{
  "n_layer": 16,
  "d_model": 192,
  "n_head": 3,
  "n_kv_head": 3,
  "head_dim": 64,
  "d_mlp": 512,
  "vocab_size": 1020,
  "activation": "swiglu",
  "norm": "rmsnorm",
  "norm_place": "pre",
  "norm_eps": 1e-05,
  "positions": "rope",
  "rope_base": 500000.0,
  "rope_fraction": 1.0,
  "qk_norm": false,
  "attn_scale": 0.125,
  "bias": "none",
  "tie_embeddings": false,
  "parallel_block": false,
  "init": "uniform",
  "init_std_qkv": 0.0253,
  "init_std_o": 0.0,
  "init_std_up": 0.0253,
  "init_std_down": 0.0,
  "optimizer": "muon",
  "lr": 0.0098,
  "lr_mult_o": 3.0,
  "lr_mult_down": 1.5,
  "beta1": 0.95,
  "lr_head": 0.00494,
  "grad_clip": 1.0,
  "warmup_steps": 200,
  "schedule": "wsd",
  "decay_fraction": 0.936,
  "decay_shape": "sqrt",
  "final_lr_fraction": 0.02,
  "batch_tokens": 16384,
  "seq_len": 128,
  "doc_mask": true,
  "train_tokens": 127700000,
  "steps": 7795,
  "dataset": "wikipedia_en"
}
Each number is 128 + 24 x the weight over its row's rms, rounded and kept within 0 to 255. Layers, rows and columns count from 0. Numbers have three digits each. The size before them is the row's rms in percent of the matrix's.

# k: layer 11 attention key, 192x192, rms 0.102, rows 184-191, columns 0-95
# q: layer 11 attention query, 192x192, rms 0.0976, rows 185-191, columns 0-95
# v: layer 11 attention value, 192x192, rms 0.163, rows 128-152, columns 0-95
# o: layer 11 attention output (transposed), 192x192, rms 0.452, rows 128-151, columns 0-95
k184 089:112106131127107149095094109128125094128136092081161119136099144205136137111108092130123115149160129150158175138078151091128126121130159115115154120155113152123105192080110166143080157161086112139129133090130118115141116128106119129121117133119130136136087138107102138104108103130141167123
q185 090:126095145176149117088122125126138126151122115154146147145155161099170099133115175130133149123183124098134133075123138142125163149125124138108122141113168190098152162130155166183125100119141110144125139149109100143152174141120150103132157120129129104113137096104130107162097138137147123151
k185 082:100113096104162136157175158149067111085123149132112157125136133102108105133129124163102126156161160130165122128135140107122174086151098144138124099130122124166134146129148118103098131091140091101166145110137096108117091139099198161117157156138105117096150123121162133105123139101178133094
q186 094:148106094121124086104128128088151135099159107135141119091123152181120136136151202135119090148104106180123120144142115122127163139163114167132124172160114143134136151120115122150152085130144142115101154154151090088137159144128122101123113120114125140112108135104085131147099125142160134122
k186 086:136166119180146082086134109141118127128084171113131135141120139150124134060145106128110096086154134137102095127151114164151147140138154142105142164095115070159117162145139134170154134137164129169131113111120127138106124099148079082128091172069144138116142117146204127130146119101110159133
q187 085:121087152141148154137115084132146110116115189107110106097118136104127158120137132129148116130142098140154118152053123078173145129100130128129089104160124142121164101133106129139087155128140149104146093109119115116116128114087089138142132161105121166177135113145121146128115138124114128154
k187 085:116151134123148106107131151120115117147127118167153177158103095139152125175134174184109145169135156121128095132156141140114081132141116102140131129133086092160145138098142134106106145105105166118138137122152162102137153065141121115103135091135129134149123147107092124153158154143163140137
q188 090:140122124149134118159161138132094115114100123131142100139105092088133113134094106083146152130140170148165099118100154136115126091114091118110125177169147113115125153133139135123131162117171127133134160107097118097111137119117102163106074095135105120188150162154105109113121166071173152135
k188 087:154150107121146132149136104140124142152132119105128142145107169122111159132139105142188103174141139176101155115099125158162145121113109135117123125112152106088081125124162143115134121162095159134115130123138157139121137084142120127140106154135145132123108148137101087175126114136109111121
q189 094:143149104144140163097167152139111103137127132166102113098151166148139168152123111157125104065112108098106113108136113121124151182128083118115086123163081104138132119118118113103104108139134110110099145131120130128138083126113073123136114150103133155124120134134119079155115123164140160090
k189 095:087079157163134097116095114113135118113099130122117134122104139167146154101120129107114128150141145092123163139113168149152130137122091123132141153127122112140115138133128147128120127166077132098170144147166149113125084114164122146104140178100104152101111126124105152093074115123145151122
q190 081:124114111086091120099147198133117157148166144117128155134128172173077110147123130144140138138097135103133131081149170083123130141128128104139136155151135121134100130142122135144100115125139141163154133148113168111092098156144141131134084114151137110101120150145128097109119137112165152124
k190 081:136131142129131163144098142162130121145137112161115116121120168155137137136149083107164092169104133123108077112093186153134088128109149123130127132163155088134101121131080148157109163116082122120133131138127162110160137082109140119135197158120124099105122137141164117126118102101096102151
q191 082:116106122146118101140075105118094102134117155119083138171100121108134133149114131145120114153096145101155126145108145137119135094139060152156119147174106137103111140134144166128128137123110121139121114152151102122093131145159127121126115157120161150112125115074128081140167109143126110154
k191 086:130117113164146118164095131086133148099109144131130099113115118124103146158111128166131130138148146146150149114070105118139153139133106112144103122149129117160076164096124125121100115156127152100132155142100139107159144105155085131113181123114128129143101136099125148149116107089095123124
v128 077:144146108083126136127096136151137095114095084095112128129159121111154153118115122167131098180115118131145173135096107118137111126143131132103108113140105109155109114133112087135123113148097123144142120089112129103135124080142150114128134147107120125140132113124120108129088105108118123167
o128 076:161105100152145142118118165118142136134126133099134149086096132152077167125120144126165128125155111087122120123074108117132156123072107100152118122180125109110141153140169094106151113144091122143079121129117121129110134156166133103117114135115097168102115121087148113115152132129156155115
v129 085:119124143094120125089115097122124142161141095121113116127126161142117152110138123136076143130124172134122128085125137097116101146135110100089125123120147106110135106122087134175110122090120096133127109181159144121127139117109104118089146131126126101139163143127118165087113123175098122135
o129 082:106116102125159127163133087124108112175135136128121147157135131120110135139163167108105143141132114135125146116136085087123132131122139146094151121153138129115096137147080160110101159119126095135113112113102126106110167141132135079121091123143128125102132091174159112083128122162127166128
v130 072:106132143092145128123186132144169092140122131120137145119111151130134138172118129103124115131151135139122122100121148091111106138105103148134115148117109098183122117146147120109152141145148143096078118136133184118091105123131110130117120124135112134109108144097118137095114156109145140111
o130 070:091136129110146105136139120155150097147115151092099142159123150097168156134122195102120155105146176155126143128141149142134132100115121114153142169088165109161128121105095121122136151138133126095133131109125127131120128125137132112094119109123150142103126136097149103106120104131113100125
v131 072:104132149114126079130115111138110089147110156111125126107122111167117100143113144149132132128125143158134173117098137106122118125153196128102165165146070111118131175125121113127146139117089132147123084142102098164156086113084127108163155130110115141172133172131086183127181112156099137145
o131 072:165063147145122126125141114130115125126120189082139154154129123117114152118127142107140135150153125116157131135094146143097123087126130110159170083106150108163109135142157145124134124075095124141097137148119125139118112136120150118150139119170127125148128148125089084107076127101126106138
v132 071:131091098138098145139078130159125127122111160153085117120130116156120114118100124140104122150144124142190113111134071161161137114122100119114095117135142133099121137142120128126187140127151098146140129158132079167159120128184123086131126109107098113106085133155075133128168160160121096154
o132 073:107145153127134102145067135119145152156134131089111159141126143074071121092079110159174113109123118123108122122091125157085129176096140089093139142115148116129113101142121131117133153098118120109128107151127147125120125096148112128095093117166062121157162174150111129123116128141143115140
v133 085:147143134164088114154109098092112116154160105128106162151047142085189137116119094108102139146098109134145140127107102121105116140097172145146164104114123150116112116060103136120166119157128124111180174144157116139137146126099117098142072104152171125100132109154125127138118101143123115104
o133 084:089132156128114158147090148137078125131164139132091105132111160167123152132109125141150128138094108123138049118062126107090116108070110068147122142140083131083136152092151101083111163147117150133121142104118150148102106116130105112147106125133154084130136150141141078134133116145104164123
v134 083:080157122105132155135102115148132144152117122148084127067138158106102142090115129168125137114127080135141113151159096118122110112160141137129097149140125072152157115139160128095097127152133123122141156095133127117127102162107164155094134153138076162169128140113107146140099147166081117140
o134 084:138112110117097126131117123125159121116121103146140165116133125099105132135112094117112122109153133131152094101180117102156138140129073130142141114149149158148092090157111112096119158166144133145134120115139129116079178129144148133133121118124128138101128131105130155098066140142128148091
v135 081:098125087114130181118158160176111117123179113111165118097084148138093123132118161131134115119151107146088111119167151118108117112127092129165133117124192107146099134138114103138140133111107157124113102145138099151147167115155134164122188127146136080121136151134160117096152103102147151146
o135 079:147134119169129134150168139137124121146097138106138163126113105080113130087070114167140139074143153096115136113113126126108150110115138110100167139120113123141147114130131167117170122137068140078140105127118098156130105124125104172095129152121080150066097114127172166154141119112086132134
v136 078:135064121136124112142120132129148133126156133095122122150074142148131089122123131118126143154129124147105142114147094100072130126076108139101111153120126122117141148115122121103139105076127083180163143119103152144123131163114099132189125138164136116127124133139143129131069129124153164121
o136 078:126161167119091098108130098143096152139146149091115114092124115129143184089119138152125124106065145176156150120137129106117102097151115124127126174127101086135118134101136113119106102151112136125138141148147132130103092097110178132123126140153124137144108132154169146073078145115148082131
v137 085:134160115131126106124123148110099114166180132176090131145132121112142148131102147120151148127119119165113114105130125108182110102102112116116111123117091151189125146172108151099090147126132127140097114132150075129103132145105165136147153187123138095149142111134080103132135157120088148149
o137 086:149165124138117124159171148144134139151112120111150132147168096123080122196145145134070108151102144139125111131166146125183139108123150140147183147141170120120146136134120148164156110125120107141184140119116126125116080159115136121105161134136113106151137100129129099151125173112165116125
v138 077:130142108143117111115181110150163161160087124110132150135142153127112127068155122099086134121104086152140133136139129111110143150113170102132171122113150135103153100106127139146142141111111139116122079117109100155143119140135132078148143104111099140105083128132111156149114154099131113122
o138 078:116134092115097113117160117133142164112114101100099113147151121126131084105123141123142140144175119143147114128169131123116113034127144139130116098132123138146088125099107096081093179090084135132106111199133152122134147137127135129168155092124124111141110163127171126107157116117068159127
v139 084:083112152151104121132114133091101115160115116193139128144121119114137107196107137134116158122166161117099117086136127137136127104128147117147119143150136158124121111113134154175116135124131105162104142120166169108060125102119098178151169098133155146103124121120126081135110162094100163173
o139 084:122144114148125141077145167073133169188105169134147118128145163103106121128066102128098091107105120131148134109147094164163117148183145107138109133094098154116123166115099118140160137186142098117132141117071123147135157166111109166120126146135156142109089126111139109140118167152151148163
v140 078:113112114094131119100186142119107107164147186133112130091119118117161112132163091133147174128110133142132109153135148162088204153146075118151111112096143158144149104130115180153124102151151111133118138146127144118099099129137104145119125118141144100122103128137122126162126132149139116164
o140 075:119167098130133100148138124081139111157130154136093149134163136110172123165116147149105087112095143140127119131091132170112132115160145148155123147122152094149165205169111115123129144120136100100121138128138120130114130130147091136120114127106151067141120143124132115167128089122161172146
v141 074:127156121153131099132121108118122155140118099106123102047154108150105121111178068088125144144128088132111105102131136086116129161115105094133122091120137145124111125123150085121094146126088170094140139136150109121175160187155127104102126132156131140144147120143151158137093117132112106113
o141 077:127103102112138127102147090134149106097122122142120135132188183165112112123181147075118170145175140137152101097135121105123116093148106144131128120102147117121117153123140146117152178140126152085131150122138101110107142094151107125105109103166144127142113108119123170139142103132129092150
v142 082:141150127111120108158150096119170138142084118126169167135131079157135132116168100119110099109148154142112099090106126086127144127138146120120108126142139101133098112171135076149120144100104149074140133087150100134136142118114095132125125127122132128173176114131161138103157159121169151119
o142 084:103090111117165086108126114099133120114119138121155097130127104145102088121123143093144123153144125129110119153185169097112129105101130119142136061162085172159125130121147117108157134137167109124145115105111120109096141088141117098115146089105180105116127101131153097131186175172163116121
v143 079:087151144096126085148130074125120133110170145117143104167112123158136071139150147147161144123116128151137172151124091086080133139117121126114133174122168130123160133138154126106143113132132124143156125163108141134073130104104071087094093155130132096119145127133176110149139166129104148111
o143 080:100134163110116153129139135132128105155100139090143120191117130108155112123125134124104144135076146146135141159127172146143115125120119126169141142168128109141155137093152115130134090110109100123120125119154135129111144156111114088146107121142150133132124140146147124108120129229156185082
v144 083:133134122114104123168075142162115165156156108132133110106117145104127140122175115157144093172130129093147144119117161105132121083146099162122108108103129141120109115128119072152134108143152163167154173146113156161099135147113118153126153075096137151107129136114121041174154113125129118134
o144 085:129145139122123113142156134137111106075139137186088097107111146118140148119109110137139158150145129158073161136079158147105138133150094124183162179116116119080128117163101132129143113112119151146127139086122169136096098116149149152137127094109109151116096135126167137161120148123072108114
v145 090:120094117109169139150118125139123100104132162108104123134128196095122158148140106088141120153118113124069153121145159156105116146137137125117121110088133119131134118111124121126155144125111163119142132127107117092108142090134109123103152107175142100138139110106136119142127156115122122148
o145 090:137167138133143155119108129103126162111123102128118160144116137120121109146136127137093094144181102159133147103108114126139125117147140114096147134122183127109165131123135108080138117136086128119128136087104106115130095105106106148144117132132147161136116123150124131160118118188146115113
v146 080:170133129171140124128149125131122123144152178142140166104129125139107176115079128105118104131125149165110160124096129095166085134146138131130142145123121116126131187140183154118108126165113138129099085144102135119132133101086098170103161095131111118102157100118132123126111139117170145137
o146 084:154102143161164165133140148141121140122095132096165155089167118100157187125117123100117157131200116155112130128140088155146153128147129146151152138120146123149165112076141146146113108119102110190136135112150130143145133126113129137154127142140125136109107118167111164151115135111109134104
v147 073:137101140123058129167164154153141117106094117117113166084124109129113106155098151136096143099126093124180115121136141070137116131131167144137133134123180098105098153128125122138136107159122121149153129137166092146086113127186127091098122145115122158132136164095136130112135131107106183156
o147 069:126107107150104136094127148142134126138110091132135177153133135107121116126146156141116180128135074119099095117110150137089141126117131122119156142119128146099142145137132145086104204147167130107092125133115120098135075151109108081114146143157133130159118137078102158145121172147126127128
v148 082:123131099133151165111184121145174105128175139106139145125165126142085139145118121103082160146110124141131067136151069127134152078092117089132157105117147136112113095106122127127133144135120121139106130141138140161166119093121097100146103112159144160187130130078132104161162173132106130151
o148 083:141126131095129100131132137111165151165092105120115100161115149118143134129135113170086112066151161050112082088154156117128133157149143160118161130137117122127076132140119135106078130111125105129158114147129157101098121073115138126149126099122100126127116166158153124130128170135114115124
v149 080:124093121150157164072178136143125136124168103155083138075177119133141145117113125123128092154115123132128148098110075178135118140131140123117141142113127104135124135143162140133102115108147129115153109072073152125110118153162133139124130163124108125113162150134159157098142087149122161103
o149 084:127114129147166130107100088142111097140164130159156103090151085161150124084130129137186103155141107119123123171128116105170106150125113148114124102150173121153118149111138161127107175122142156116131176125113144141127122127130132109140125144114122128095123187111148135120157088126115138149
v150 086:106154121084123111126131104147121097083127117140094123140118107139137133126107069126084132156141177154114110118118146158164132137118078177101125090155160125151092116140084133118093116173097102133127169152093164128152112117117141179133130138130139179116105127139173118168148163139109152103
o150 093:134181109134154139091104160114126147166166138112142129156125178107069143102145153087108131110118117133124150150142109148125137135122116137101109132118129156104165124155116162125139106148149114146093125130118136158103160115131102120182165121134123137095153104119138140146117099115127115095
v151 074:081152116079126138166154156145125130172108107168130108130142117169187133125107124115135122132099157125154092151114126088105126125157107105100118089160107145120099157093134116114109117111112075128138118106161135127141110163160162144113148132123180137128121139119148180152151169105146116108
o151 075:110103124148117080144119109136126144142167114109114141149127104135137103148124163151105166103125190126117117137123118147130150093147094122104118090082138136141076105189101125139152091134124132117123140130106166143108123100156133094097111147079119129081115151154126148120117133117170122124
v152 079:109078097173118119093115163126118103132103130131104138148123165187101146136119135128083130126119114135145146082136116116107150091108137115116141116147115147155192157151078177122131125184160099129116121168107116128128109145127122134112140140101119132117181099133154148133131102145135108080